Weights of a small transformer language model: no biases in attention or MLP, untied embeddings.
Each number is 128 + 24 x the weight over its row's rms, rounded and kept within 0 to 255. Layers, rows and columns count from 0. The size above them is the row's rms in percent of the matrix's.

# layer 10 MLP up, 4096x1024, rms 0.0766, rows 1189-1241, columns 64-127
size [100  95  95 101 103 107  95  98  97 102  97 110  98 101 106  96  98  99 105 100  97  94  98 105 102 100  99  95 103  97  98  93 102  96 102  97 101 105  99  98  97  97 102  95  98  93  96  98 100 107  95  94  99]
[[134 110 102 105 162 132 145 127 137 114 134 128 125 115 110 169 164 115 131  79 138 133 134 178 131 189 115 117 102 109 156 148 125 102 159 154 121 109 115 142  95 121  75 165 155 121 130 184 138 188 112 125 148 132 142 120 120 138  65 105 133 115 130 110]
 [113 140  65 106 188  95 140 108 178 175 124 132 156  72 139 111 141 133 157 143 149 101 110 158 143  97  87 149 105 178  95 151 126 134 131 133  90 139 131 130  70 153 138 133  94 156 170 148 147 111 143 111  93 127 109 106 135  96 134 135 139 119 161 100]
 [101 150  94 121 130 124 104 176  68 113 153 104 122 144 123 138 130 168 114 138 132 142 134 175 119 127 157 153 110 128 120 135 133 156 119 134  82  87  94 105 127 122 139 112 135 143 139 120 155 130 143 156 169 142 110 168 159 142 129 142 115  98 109 154]
 [ 92 173 118  94 143  99 121 114 133 155 104 149 106 100 123 165  97 137 127 136 101 144 186 123 168 128  82 148 145 152 136 167 119 149 145 149 114 125  91 110  88 124 137 142 124  80 146 125 116 112 110 162  77  99 142  94 105 146 124 117 130 101 101  94]
 [ 73 124 185 167  86 144 110 114 150 141 129 138 103 163 103 153 104 121 123 128 149 143 107 134 121 113 104 148 149 112 108 120 144 137 155 120 120  95 111 114 103 160 165 126 126 121 119 155 136 114  94 132 184 135  92  88 132 139 143 155 113 152 134 140]
 [107 123 142 131 152 135  91 142 117 106 116  98 120 126 166 126 126 115 139 121 134 178 114 163 124 164 118 139 114 142 112 122  83 134 109 136 118 169 162 109 102 122 125 128 165  64 121 140  64  98 130 119 149 132  88  98 148 128 126 145 121 145 108  81]
 [117 128 103 113 135  96 170 131 131 156 131 127 142 119 106 105 125 120 129 101 101 125 143 156 135 132 116 131 163 144 157  99  88 176 165  95 103 167 109  82 139 124 165 138 149 125 125 109 113 160  87 123 176 122 119 147 148  92 163 132 130  93 119 147]
 [134 147 146 177 129  80 170 157 117 117 118 109 131 136  98 157 123 157 108 125 100 128 126 139 137 151 173 163 128 119 135 113 133 135 156 168 128 113  87 111 105 143 122 155 185 124 136 125 112 145 136 106 136  92 153 131 168 153 178 119 116 145 139 119]
 [159 122 152 113 200 163 158 141 134 163 141 137 152 127 102 174 144 108 141 110 138 117 135 118 129 145 114 112 131 153 130  93 110 153 125 114 120  77 152 105 139 105 147 103 129 145 139 142 118  75 128 147 132 142 145 129 109 107 153 116 151 159  91 130]
 [146  62 122 135 122 118 148 157 118  91 139 118 127 143 146 123 156  64 119 103 154 104  88 135 144 130 149 125 146 157 120 106 124 115 120 158 162 119 124 121 148 127 149 188  91 147 152 136 145 103  66 111 106 139 134 129 121 126 174  95 133 117 118 125]
 [164 133 133 147 103  90 105 105 123 120 148 112  77 161 136 130 102 171 135 139 134  80 114 156 157 164 135 133 111 115 151 138 134 122 129 146  85 129 108 135 142 127 111  89 145 107 134 157 123 135 111 121 127 108 177 119 104 121 106  86 143 142 106 104]
 [131 110 127 134 125 105 127 140 130 107 133 137 163 104 114 135 140 147 154 138 137 132  98 111 153 147 134 141 131 135 124 104 156 131  94 125  77 101 139 146 169 114 115 132 118 154 142 146 127 182 123 141 199 151 122  90 127 139 149  94 175 129 109 181]
 [136 156 101 139 134 145 141 149 137 103  96 135 147 150 154 157 107 124 125  86 125 122  85 118 130 119 135  77  76 123 116 131 132 122 106 102 136  98 147 113 172 134 121 153 141 112 133  92 134 163 159 117 103 152 115 112 121 179  88 117 133 117 133 203]
 [ 77 118 117 129 116 114 115 140 114 135 140 116 123 109 108 114 131 207 102 145 140 138 145 132 115 142 126 123  97 155 146 132 154 120 155 112 109 138 177 118 106 110  70  99 104 150 106 103  90 106 142 195 102 121 131 116 135 158 126  93 119 112 149 133]
 [133 100 143 142 164 122 162 142 136 139 111 160 145 138  91  89 122 191 120 103 132 180 141 122 151 127 113 118 156 145 100 128 118 150 152 114 127 113 151 103 109 144  83 116 117 153 119  97 173 131 136 126  96 145 147  43 151 122 158 119 122 177 142 152]
 [134 140 150 162  81 159 101 140 163 119 135 139 123 129  58 113 139 175 140 185 153 117 142 130 103 172 139 127  95 126 135 147 163 110 127 137 111 101 125 155 168  97  84 149 101  96 135 125  81 130 142 125 163 158 152 182 111 139 115  66 154 116 114 128]
 [139 118 114 122 120 138 139 119 110 121 151 131 115 127 159 130 120 130 135 103 128 122 105 194 109 139 166 109 135 132 132  69 155 134 148 111 200 146 111 152  95  85  93 122 141 119 190  96 146  93 172 132 122 160  84 143 138 127 155 129 123 129 107 129]
 [107 138 158  85 145 164 102 158 123 114 113 151 113 133 139 102 124 143 148 112 146 170 128 162 118 164 113 131 103 118  74 121 164 146 118 137 170 147 136 156 118 114 130 142 134 147  91 106 122 136 118 136 163 124 152 135 148 135 138 130 160 135 135  96]
 [ 92 188  89 159 183  91 163 133  92 119 142 141 155 149 123 119 172 140 104  80 137 116 118  78 123 135 133 171 125 103 106 133 138 127  98 117 107 150  99 112 133 119 153 120 128 133 153 118 140 130 149 142 124  97 145 137 123 109 176 130 116 125 159 127]
 [100 172  99  72 124 134 120 114 137 124 124 125 117 106 141 134 148 131 123  93 124 160 142 134 120 103 135 158 167 150 148 138  92 108 160 134 160 148 108 155 102 119 140  89 151 141 113  87 117 138 159 128 172 114 102 138 103 152 116 154 149 147 132 149]
 [163 140 113 108 126 153 111 138 160 107 118 110 132 116 114  87 157 106 115 148 139 120 128 153 142 139  98 157 141 118 196 105 123 170 146  68 143 141 116 122 121 148 123 115 161 160 100 133 137 129 126 104 142 118 112  71  94 121 113 162  77 162 144  95]
 [140 148 123 147 128 133 141 156 129 152 170 183 117 132 152 107 133 105 135 133 128 136 152 143 121 152 163 158 141 135 148 116  75 121 135 106 151 158 157 135 137 121  50 146 131 117 106 152 146  68 161 118  94 142  87 125 152 129 115 145 107  99 145 140]
 [132 123 109 122  78 164 134 131  99 133 170  99  86 118 154 150 131 125 170  99 168 108 139 133 134 101 113 136  92 122 142 130 125  87 119 160 155 143 141 110 138 114 180  98 111  96 112 136 160 118 118  97 148 132 140 107 121 149 178 177 125  96 154 119]
 [124 135 130 156 106 115 135 131 111 139 115 147  89 133 146 138 105 145 165 151 146 129 104 121 121 140 128 139 121 118 149  93 122 151 114 114 126 106  91 146 143 149 113 114 138 136 135 130 127  92  94 107 187  98 133 122 150  56 137 122 102 172 140  98]
 [125 143 123 131 141 141 142 137 100 143 136 134 103 118 138 141  87 137 100 139 128 137 171 126 140 167 132 173 129 110  94 119 170  85 159 110 125 116  81 106 129 150 109 177 130 131 121 105 132 112 171 115 130 159 150 136 142 157 175 155 139 135 108 115]
 [172  99 108 155 137  64 111 149 111 165 124 116  99 134 145 100 122  88 106 110  83 100 135  89 113 113 110 133 124 140  78 159 124 116  83 108 129 148 139 130 107 143  89 126 134 125 131 153 150 109 132 163 108 127 107 106 121  95 124 155 147 134 164 162]
 [190 125  94 139 104 152 157 138 139 139 134 148  92 146 134 130 169 141 100 120 125 147  91 119 166 147 116  97 138 108 157 143 115 148 107 127 182 100 119  98 166 161  97 134 122 158 132 107 112 113 134 107 139 138 136 143 126 132 171 101 118 167 116 123]
 [154 128 105 121 107  96  93  75 164  92 126 108 139 152 134 146 136 143  92 133 122 139 156 112 127  67  98  99 117 134 124 138 113 131 126 105 109 139 126 124 112 135 147 152 112 120 119  77  94 105 132 121 140 120 100 126 141 117 128  96 154 126 112 109]
 [ 89 116 150 122 123 123 110  90  87 133 150 116 141 147 109  96  74 105 148 122 150 110 114 124 152 159 115 142 123  80 167 135 140 100 113 171 102 109 100 110 167 159 117 129 126 151 130 133  69  92 141 178 174 143 138 121 160 127 143 123 113 118 114 128]
 [132 144  85  99 118 125 137 124 163 151 130 146 144 116  77 142 120 131 130  82 132 144 141 124 103 149 122  82 100 143 148 139 136 108 161 144 146 122 115 128 131 137 124 120 128 131 122 160 107 144  98 119 113 128 125 130 117 154 128 127 134  83 118  94]
 [132 127 139 122 106 208 187 139 125 145 120 151 157 156 116 148 115 170 115 141 126 141 101 140  91 143 108  99 115 131  92 165  85 116 183 147 128 101 145 159  98 136 106  96 134 213 101 133  94 128 142 104 149 145 153 104 144  86  99 141 126 155 168 141]
 [155  86 130 120 111 153 116 143 118 161 135 107 183 127 138 128 117 141 145  86 142 154 149 144 124 160 112 180 115 146 137 172 113 120 142 145 104 162 135 113 133 134 101 135 114 137 146 129 141 105 131 111 133  97 127  68 161 135 142 123 149  80  84 119]
 [148 120 135 139 105  96 154  96 132  91 120 138 120 116 124 101 152 111 118 141 137 154  88 124 111 122 105 127 134 137 178 166 118 148 109 138 148 158 120 104 176 149 111 150 113 146 108 114 109  80 120 136 131 138  78 119 167 139 121 127 134 143 139 110]
 [109 142 140  95 116 159  93 123 138 126 109 134 161 122 107 143 141 121  65 115 149 127 112 117 114 107 103 149 141 161 137 125 138 130  95 112  96 134  89 124 136 103 122 132 111 109 143 128 132 165 151 104 110 109 125 157 102 125 114 117 116 128 195  92]
 [ 88 153 150 165 131 123 164 126  99 106 145  54 104 161 138 122 108 143  88 173 150  98 115 163 136 150 144 104 105 143 163 141 138 127 162 125 162 148 157  87 151 137 115 113  81 150 134  86 127 120 131 133 113  95 118 161 140 153 195 122 157 141 168  96]
 [ 81  89 100 108 154 124  95 110 142 156 146 114  88 115 123 139  65 116 107  92 108 116 149 137 143  91 151  96 147 139 153 138 125 153  93 133 121 120 115 169 150 119 107 178  93 179 131 133 103 145 141 113 152 110 145 130 164 138 127 158  95 133 125  66]
 [125 156 100 130 107 138  96 130 124 204 128  99 143 121 122 108 109 124  96 149 114 137 108 142 166 154 119 152  85 122 131 150  94 111 123 156 123 159 136 149 121 176 157 100  95 111 158 128 111 106 118 154 138 106 117 146 103  79 122 181 114 152 131 123]
 [132 138 116 147 120 120  90 108  96 117 113  87 138 145 134 103 160  99 137 106 174 165 134 125  82 176 125 128  96 121 108 153  78 122  80 119 145 104 180 155 147 177 144 157 105  97 157 144  87 162  98  71 156 124  82 113 144 154 123 178 139 113 139 130]
 [158 155 117 125 158 158 100 121 111 107 109 161 164 104 129 133 166 149 104 138 142 119 135 121 128  96  86  80 126 153 118 127 146 106 100 114  99 125 116 173 110 108 101 128 110 144 162 138 107  97  71 125 116 135 100 147 155 145 151 151 135 199 144 103]
 [ 92 145  81 131 134 130 124 149 142  89 109 121  92 119 143 169  84  96 127 120 184 137 122  95 130 143 115 130 150 124 122 103 112 117 102 110 112 115 133 101  94 130  80  97 183 131 160 114 140 108 151 104 130 144  97 146  75 121 142 108 151 188 152 141]
 [137 145 154 130 132 161 107 122 171 115 109 153 127 173 111 141  96 131 137 149 130 106 152 134 138 155 123 139 125 131 136 128 106 149 146 113 128 126 165 139 131 122 135 119 151 163 137 150 143 134 134 180 149 158 123 127 137 127 154  85 118 101 133  53]
 [ 83 106 109 157 102 104 141 151 114 128 133 111 143 161 139 136 126  90 139 152 162 165 117 119 135 127 149 151 158 155 131 157 125 126 123 134 179 117 121 147 143 129 112 148  96 126 128 132  93 122 122 131 112 134 114 141  84 153 139 102 125 134 138 107]
 [109  98 125 108  99 117 127 172 155 113 155  87 118 114 146 149 117 101 118  83  83 130 114 156 158  89 133 122 119 122 125 161 112 158 135 137 137 139 100  86 165 150 130 132 138 135 119 135 140 135 148 161  91 120 138 162 106 155 160 115  92 163 117 133]
 [112 163 123 107  93 121 104 127  84 175 134 101 152 184 108  49 148 137 143 119 156 125 126 119  97 147 123  99 132 127 125 180  94 116 131 119 136 120 128 141 135 119 157 146 127 127 127 145 133 103 129 149 141 141 109 116 144 109  91 147 116 142 160 122]
 [133 125 189 119 150 172 128 126 101 119 131 111 143  71 140 157 143  92 128 126 114  93 109 118 131 107 124 108  70 136 128 120 103  98 133 117 143 129 124 127 137 141 109 142 119 142 130  99 121 117 130 121 138  99 115 140 105  84 138  81 128 124 125 165]
 [126 144 129 162  94 143 151 147 122 139 123 149 203 136 159 151 117 123 108 103 193 129 143 120  78 153 104 151 112 123 128 137 118 137 165 150 126 141 152 139 134 122 110 149 142 121 153 167 108 116 125 158 137 135 149 127 139 144  96 107 123 133 112 129]
 [174 135 142  83 120 108 140 148 127 139 125 127  71 165 126 106 144 126 130 143 124 147 147  97 100  83 114 139 129 140 164 154  54 170 107  96 151 106 136 107 165 105  85 134 146 163 117 107 115 144 150 138 122 160 137 126 122 124 114 109  95 135 109 139]
 [124 138 161  85 101 109 118 162 115 147 151 113  83 114 114 136 131 128 156 104 149 131 116 162 133 108 132 137 151 116 158 128  99 112 124 170 134 117 114  72 144 151 148 168 131 143 154 186 157  92  67 116 134 114 114 155 157 111 126 154 150 168 136 163]
 [ 97 186 121  83 126 151 113 134 142 116 156 189  83  98 142  97 131  93 117 108 124 160  89 154 119 153 149 118 147 128 113 171 136 113 104 148 133  85 136 125 180 124 102 121  99 130  94 142 137 131 137 164 145 142 174 115 105  80 117  83 107  97 149 194]
 [130 144 150 137 146  86 139 170  89 166 143  69 113  81 126 162 144 153 146 106 141 120 125 134 160 131 153 104  78 109 121  88 152 119 160 133 154 133 132 156 117 161 136 195 108 135 107 161  91  94 142 135 101 120 130 122 150 144 154 131 104 127 111 159]
 [129 125 127 137 137  99 150 151 175 150 148 141 142 130 115  97 150 118 130 122 125 145 104 111 122 141 148 154 136 125 101 114 151  92 124  79  79 132 118 108 141  87 130  69 127  95 157 113 122 150 111  95 133 157 131 121 130 187  79 103  86 138 147 134]
 [128 122 100 127 132 108 117 124  87 146 148 121 162 120  98 107 142 131 126 138 124 126 150 111 129 151 141 107 106 112 167 102 162  98 148 115 164 159  95 156 154 131 127 168 157 129 120 120 105 135 104 136  95 133 137 144 136 126 145 124 118 133 137 150]
 [135 122 133  82 126  86 116 140 125 139 144 112 126  96 149 110 131 120 111 134 137 156 136 135 162 170 161 141 111 142  63 158 142  76 136 114 137 146 122 100  91 103  38 139  80 118 164 145 142 116 129 131 126  83 143 136 113 171  93 129 109 110 102 140]]
# layer 10 MLP down (transposed), 4096x1024, rms 0.0635, rows 1189-1240, columns 64-127
size [ 99  97 107 104 102 108  93  99 110  96  95 117  95 101 117  97  93 101  94 103  91 101  95 101 101  94 109 101 103  98  96  97  96  91  98  98  96  99  97  99  98  99  87  99 105  91  93  96 101 105 106  98]
[[133 119 116 150 174 122 120 108 133 153 144  97 111 112 153 113  48 127 110 160 135 129 106 149 180 128 146  91 135 130 134 106 118  88 136 120 121  81 129 154 120 127 124 133 126 101  82  87  94 115 122 147 134 117 135 165 125  79 129 158 150 121 105 117]
 [120 113 103 126  94 133 123 147 156 114  99 164 194 108 151 120 134  87 171 133 137  88 116 110 132 102 130 101 139 145 141 105 107 152 115 120 109 110 152 159 123  90  95 103 155 140 135 115 139 112 110 151 144 167 168 133 172 136 137 140 135 104 140 127]
 [ 95  78 108 150 117 123 101 113 132  88 135  99 123 103 115  73 115 105 146 133 118 131 112 121 113  90 121 117  79 106 150 142 161  90  89 112 128 135  96  80 132 111 145 152 158 118 109 129 146 114 125 150 130  99 130 141 146 133 141 159  86 170 118 141]
 [140 144 137 153 113 135 142  58 117 114 119 147 125 157 117 138 112  96 141 100 109 135 143  93  90 125  92 122 124  98 162 133 107  84 141 162 117  82 126  77 143  95 136 102 124  99 126 158 149  91 126 138 131 117 125 124 155 105 107 148 126 164 103  94]
 [127 111 119 125 118  97 132 168 106 181 153 138 117 148 138 128 113 144  88 140 127 128 117 128 134 124 155 141  87 148 115 118 164 162 169 120 129 156 151 156 139  91 111 115 131 130 134 151 129 125 134 173 182 114  87 126  98  73 127 167 104  87 166  90]
 [ 92 130 157 134 129 121 152 128 124 145 115 105 141 127 158 133 144 170 140 169 129 150 128 138 161 150 126 105  89  99 174 151 125 117 101 147 121 159 132  46 122  92 121 105 159 124 155 142 107 166 131 127 149 107  85 105 130 100 123 130 115 105 123 125]
 [134 136 155 155 123 158 106 156 133 153 132 153 143 127 131 241 133 126 151 152 131 108 175 123 143 143 132  93 169 174  79 114 150 117 110 149 130 124 133 134 131 136 120 151 134 110 108 163 134  99 153 125 107 116 136 113  96 166  62 128 112 193 152 130]
 [104 138 117 127 109 130 116  97 145 165 111 126 133  74 127 136 155 126 120 114 134 155 111 140  99 143 122 151 114 142 135 131 138 143 157 127  99  83 122 122 127 146 120 118 145 116 138 120 109 126 100 148 109 118 107 135  90 125 145 111 156 137 149 143]
 [134 104 143 134 110 132  95 139 131  90 111 175 118 141 149  98 147 150  95 149 132 178 164 104 128 126 157 123 117 117 124 171 159  78 165 103  78 123 101 181  94 184 130 110 130 149 121 109 106 159 140  98 125 148 140 144 106 145 127 115 126 131 144 148]
 [119 125 149 106 114 137 148 111 114 135 137 116 121  77  90  99 113 129 140 153 110 141  76 132 129 137 108 148 106 123  79 145 140  76  87 121 135 114 117 106 114 132 140 115 111 129 135 113 117 103 111 183 142  94 138 188  90 124 162 109 126 131 170  91]
 [135 149 132 108 130 134 113 147 123 129 107 159 127 124 142 111 139 130 122 173 136 118 112 112  71 140 113 109 152 142 142 111 112 142 112 116 105  51 120 110  99 132 110 122 113  89 113  85 131 118 123 109  95 164  96  82 139  92 151 141 129 106 156 124]
 [124 106 103 163 154 148 133 150 149 119 146 125 111 149 121 160 155 135 151  77 163 121 123 115  98 105 125 102 118 125 162  63 126  95 134 139 149 103 152 145 136 128 104  88  97 109 124 148 104 155 103 133 116 152 154  98 120 113  95 119 168 136 120 173]
 [166 173 129 145  84 101 109 149 137 105 120 148 130 112 164 140 167 135 122 109 102 159 143  58 103 105 140 108 114 155 136 167 106 138 160 122 148 157 100 102 121 127 128 134 183 105 150 105  82 147 120  91 106 141 114 139  88 111 159 100 101 110 128 117]
 [104 155 130  87 127 100  89 104 123 110 116 109 172 109 141 155 106 123 163 108 130 110 148  69 124 156  80 100 121 166 140 113 127 101 109 132  56 113 115 128 130 142 151 141 124  81 119 105 114 141 117 124 120 132 121 115  90 139 166 142  93  95 110  95]
 [129 113 102 151 148 117  90 115  86 127 130 124 103 100 125 115 154 142 109 119 173 147 101 123 103  89 147  95 127 120 121 138 102  98 144  90 125 100 134 116 105 132 118 115 126 108  85  94 140 115 113  97  87 111 132 121 107 106 122 135 137 136 125 119]
 [ 89 112 141 122 107 111 117  89 110 120 142 119 121 114 143 106  73  94 119 119 109 124 129 122 112 120 119 144  99 120 162 108 111 143 142 173 136 181 119 140 106 139 158 103 151 147 161  94 141 107  95 142 109 161 157 110 141 155 133  95 145 112 109 122]
 [129 146 121  91 107 108 104 134 117 105 109 117 128 100 115  52 127 112 143 134 115  79 116 130 137 124 111  99 120 157 147 134 134 131 154  98 139 137 108 113 116  92 135 126 139 126 121 123 116 204  84  94 179 127 104 132 133 128 156 103 100 106 109 101]
 [ 91 102  74 129 130  96 124 126 103 109 167 127  83 159  97 120 146  63 116 100  91 131 132 128 137 127 159 123 158  94 107 150  93 126 140  90 127 128  77 100 101 148  99 102  77 139 122 139  97  58 170 131 125 143 125 127  74 152 113 148 132 130 106  80]
 [158 105 198 157 111 148 119 141 129 157 131 153  96 124 106 161 136 119 143 139 172 134 164 155 146 162 141 121 115 132 155 166 142 184 162 112  72 159  96 148 114 161 152 147 158 141 143 130 157 113 114 126  84 131 143 161 163 128 131 106 125 136 122 125]
 [102 101 117 111 130 137 138  99 131 155 194 147 156 119 157 163 158 151 127 140  69 160 124  93 146 149 100 118 146 118  80 145 161 145 111 113 168 114 138 139 164 157 120 142 102 206 110 139  91 161 102 123 175  87 155 125 104 146 177 120 156 125 136 134]
 [101 147 142 107  98 144 140 157 114  85 122 135 141  98 138  94  90 165 118 105  93 155 109 165 151  96  69  95 130 116 116 117  91 160 114 144  88 117  64 160 152 114 130 113 141 131 118 120 126 157 136 112  97 114 121 160 147  87 153 116 140 139  99 148]
 [142 114 119 119 126 130 110 118 118 150 120 116 114  90 134 102  70  91 130 103  97 126 114  72 127  64 144 142 111 118 150 110 125  80 110 131 104  76 127 109 113 167 117  79 103 152 118 145 130 138  94  92 139 132 118 128 163 129 106 140 128 137 136  98]
 [175 145 112  94 131 113 169 130 115 120  93 107 105 153 132 109  94 140 122 106 122 102 109 106 116 135 147  92 106  82 137 102 124  92 100  89 102 118 138 115 109  99 134 124 153  88 129 143 127  84 130  68 126 106 135 148 137 111  67 124  89 121 123  90]
 [151  77 141 121 116 133 119  94 138  88 116 114 119 139 133 124  97 129 132 149 137 142 127 103 150  85 141 149 115 139 105 158 102 155 123 128 138 127 146 135 134 112 126 112 145 102 129 122 119 132 180 121 159 127  65 135  81  85 146 128 127 103 138 125]
 [131 119 128 172 123 117 118 133 103 138 159 127  72  95 118 116  99 163  99 104 131 149 117 136 131 150 166 124 115 122 115 165 146 146 116 115 102 103 119 147 145 124 120 174 132 164 105 122 126 165 141 159  80 158 136 126 131 102 146 115 111  79 147 143]
 [129  95  96 124 127 135 117 146 153 138 135 108  87 128 112 122 106 167 119 102 141 115 101 146 121 112 159 122 125 105 113  77  84 120  77 147 136  83 135 127 159 113 153  91 117 121 135  87 153 154 163 120 158 137 107 124  95 159  86 125  92 135 122 125]
 [ 97 139 106 125 144 107 105 139 163  77 104 113  96  90  62  92 120 118  80 119 127 153 104 101  98 137 120 103 120  89  97 138  89 124 115 113 131 112 145 123 139 106 120 106 124 115 136 143 106 106 104 106 121  92  97  90  94 128 120  89 117 131 122 149]
 [140 135  81 110 130 126 150 128 119  98 108 158  93 126 130 158 149 133  80 105 110 111 103 146 100 158 135 146  59 111 153 122 125 126 114 107 156 120  90 115 116 138 140  99 118 155 116  93 107 143 125 152 117 112 144 174 144  85 165 111  96 139 120 128]
 [121 125 126  80  68 110  86 135  97  61 114 113 127 119  90  95 113 141 130 129 130 109 150 165 196 134  65 133 109  96 130 145 136 138 100 144 139 105  89 148 154  75 132  76 102 118 108 140 110 159 122 129  94 125 104 120 100 134 102 156  93 114  46 108]
 [147 103 171 115 110 116 119 171 110 125 120 188 126 130 130 127 125 135 142 159 104 133 143  95 114 160 151  90 166 136  89 119 121 139 123 140 137 131  79 153 121 110 138  94 126  54  89 118 143 171 143 104 106  95  88 173 112 169 152 153 135 107 124 156]
 [ 81 104 115  75 102 106 126  96 120 101 100 150 155 147 108 106 125 124 103 138 139 126 137 123 135  96 110 118 152 123 166 120 150 156  98  94 144  71 122 135 113 134 138 111 120 118 117 115 108 118 124 105 108 137 110 124 139  81 123 115  99 115  97 121]
 [116 132 138 104 113 112 116 163 113 119 104 145 133 117 122  79 159 122  85 112 155 129  89 132 127 103 104 116 128 119 143 118 125 146 130  97 124  84 159 101 137 117 119  63 122 114 154 151 105 119  98 165  98 116 100 144 108 135 117 153 101 118 123 100]
 [120 124  86 121 116 131 105  84 162  94 128 141 118 167 117 136 111  75  99 137 148 110 169  93 104  99 116  91 131 117 111 123 112 160 158 119 125 113 102  91 109  99 155 149 104  97 136 114 111 105 148 100  96 117 112  98 108 143 110 107 127 110 127 141]
 [120 123 142 146 133  66 157 161  77 113 122 156 132  80 104  58 100 112 138 129 134 129 128 143 145 135 149 170 151 156 106 140  92 165 102 155 109 111 128 152 162 135 130 149 154 127  98  98  90 144 176 145 142 111 146 153  97 135 144 108 129  92 128 153]
 [111 137 131 135  94 177 156 106  81  63 154  94 131 140 137 113 115 143 114 162 121  82 124 163 151 179 109 113 108 143  68  95 108 106 138  98 124 107  95 121 114 142 122 142  97 120  94  94 111 149 144  94 115  93 167 120 120 133 111 134 128 151  99 138]
 [127 136  74 128 118 136 155 133 114  85 101  95 103  81 125 123 104  78 116 114 100 101  71 131 119 127 124 119 134  73  94 105 136 123 102 105  85 114 145  91 150 155  90 127 117 127 103  84 126 105 157 116 113  80 128 122 117 143 134 133  80  88 136 169]
 [108  89 151  98 111  72  99  91 110 101 146 109 133 106 124 115 125 109 159 119 101 124 107 143 116 149 108  92 119 186 159 146 101 133 108 112 135 129 159  66 152 128 103  96 120  90  85 131 142 147 106 141 116 147 177 117 107 107 147 125 123 114 118 131]
 [107 101 164 124 143 119 141 110  87 130 154 120 150 157 146 151 135 106 150 115 114 137 141 135 145 184 133 105 123 143 173 157 122 122 109 121 176 159 115 173 170 120 131 115  99  95 155 126 127 158 126  72 146 126 112 116 126 122 147 136  82 118 107 104]
 [163 136 130  95 131 122 109 126 132 173  82 157 106 130 185 121 151 124 108 115 117 129 148 162 120  99 159 106 144 106 121 159 109 104 100 181 121 108 126 126 163 134 122 125 114 115 153  89 151 128 127 129 141 166 147 144  82  93 130 149 112 165  75 150]
 [129 122 145 126 103  87 121 105  95  95 116 110 145 121  89 139 167  86 140 117 136  91 147 142 128 141 101 126 166 114 114 103 119 163 150 108 100 143 134 153 127 130 114 140 145 157 111 119 124 150 160 127 116 117 211 120 159 122 103  96 148 151 122 122]
 [129  96  74 134  96 145  89 130 130 137 186 120  97 126 139  87 143 143  97 125 134 121 112 123  96 171 106 118 105  91 168 105 138 118 132  90 129 113  86  83 124  99 135 130 127  92 146 127 118 112  85  97 117 121  86 140  92 122 127 104 155 123 119  96]
 [145 119 109 146 113 148  97 145 101 152 134  89  71 128 123 112 104 133  78 135 163 130 126 129 128 149 121 149  92  92 130 138 120 163 121 135 121 125 133 115  96 139 114 143 144 154  99 133 125 126  98  97 149 136 109 131 106 144 127 114 129 113  87 121]
 [143 130 151 171 117 133 145 105 135 146 128  91 107 113 134 146 116 109 140 173 165 109  98 149 114 162 128 109 109 154 130  90 151 133 127 100 127 143 156 137  94 127 143 135 124 108 150 109 123 100 114 103 126 150  93 149 146 112 165 137 137 134 170 121]
 [123 120  91  98 158 115 141 125 106 129 104 108 100 134 163  97 152 129 115 121 158 123 152 122 141 144 143 140 134 149 111 139 135 182 112  89 103 111 132 139  86  97 125 141 139 102  98 138 154 108 106 125  64 134 129 136  97 113 102 137 133 125 117 100]
 [123  87 111 114 118 133  75 150 128  98 166 110  83  97  92 132 149 130 149 105 173 143 101 107  94  95 116  95 144 124 123 134 154 146  96 141 126 160 132 136 151 118 133 172 160 146 123 140 152 118 104 120 113  93  88  98 134 112 137 125 119  80 135 101]
 [107  88 120 132 166 122 102 111 114  89 122 160  83 109 113 123 124 110 137 152 105 132  80 127  82 108  98 120 113 121 155 108 164 118 103 142 129  82 114 103 131 123 136 141 132 123  93 117 108 110 124 113 129 100 103 111 105 146  93 143 160 137 167  93]
 [115 157 113 134 114 130 138  82 126 163 110 124 171 152 168 119 116 109 133 122 171 125 117 136 127 126  90 146 149 124 120 145 146 104  93 118 151 145 146 158 114 151 120 112 129 116  97 131 116  95 153 151 101 165 160 126 114 113 110 117 128 120 152 114]
 [196 158 137 123 104 116 119 135  96  67 121  99 128 108 135 184 127 144  74 105 129 157 126 136 170 115 154  84 138 135 117  98 111 148 165 142 150 116 114 129 166 113 105 106 137 114 108 122 125  89 153 147 137 121 116 109 166 176 103 125 111  92 166  74]
 [101 126 119  99 149 126 128 124 160  75  96 111 131 149 142 164 140 144  95 164 153 101 108 131 135 101  88 129 129 112 139 130  87 147 145 128 125 157 178 110 145 107 101  91 103 104 137  99 121 113 111  93 156 105 130 105 156  93 117 106 107 128 115 154]
 [114 104 161 146 140 117 123 130 141 135 121  89  77 129 123 105 113 151 102 108  91 126  96 118 102  88 120  94 119 169 169 133 113 154  94  78  82 176 113  98 131 108 155 156 119 112 121 160 133 120  88  93 158 130 103 128 124 125 136 147  82 138 133 173]
 [130 110  91 142 130 159 155 139 159 130 120 126 116 125 147 123 126 129 111 136 148 100 131  94 146 136  99 114 165 127 160 105  84 187 138  85 141  99 153 123 136 131 120 110  93 104 119 126 112 104  80 106  72 121 142 124 140 106 133 150 143 114 112 128]
 [ 98 109 111 136 119 122 129 108 108 109 115 114 105  99 179 148 108  94 114  79 120 151 110 113 119 103 119 133  84 121 113  84 120 121 145 165 117  98 168 110  52 111 133  82 122 151 119 128 145 114 128 119  65 117  98 114 123 126 137 154 115  83  81  75]]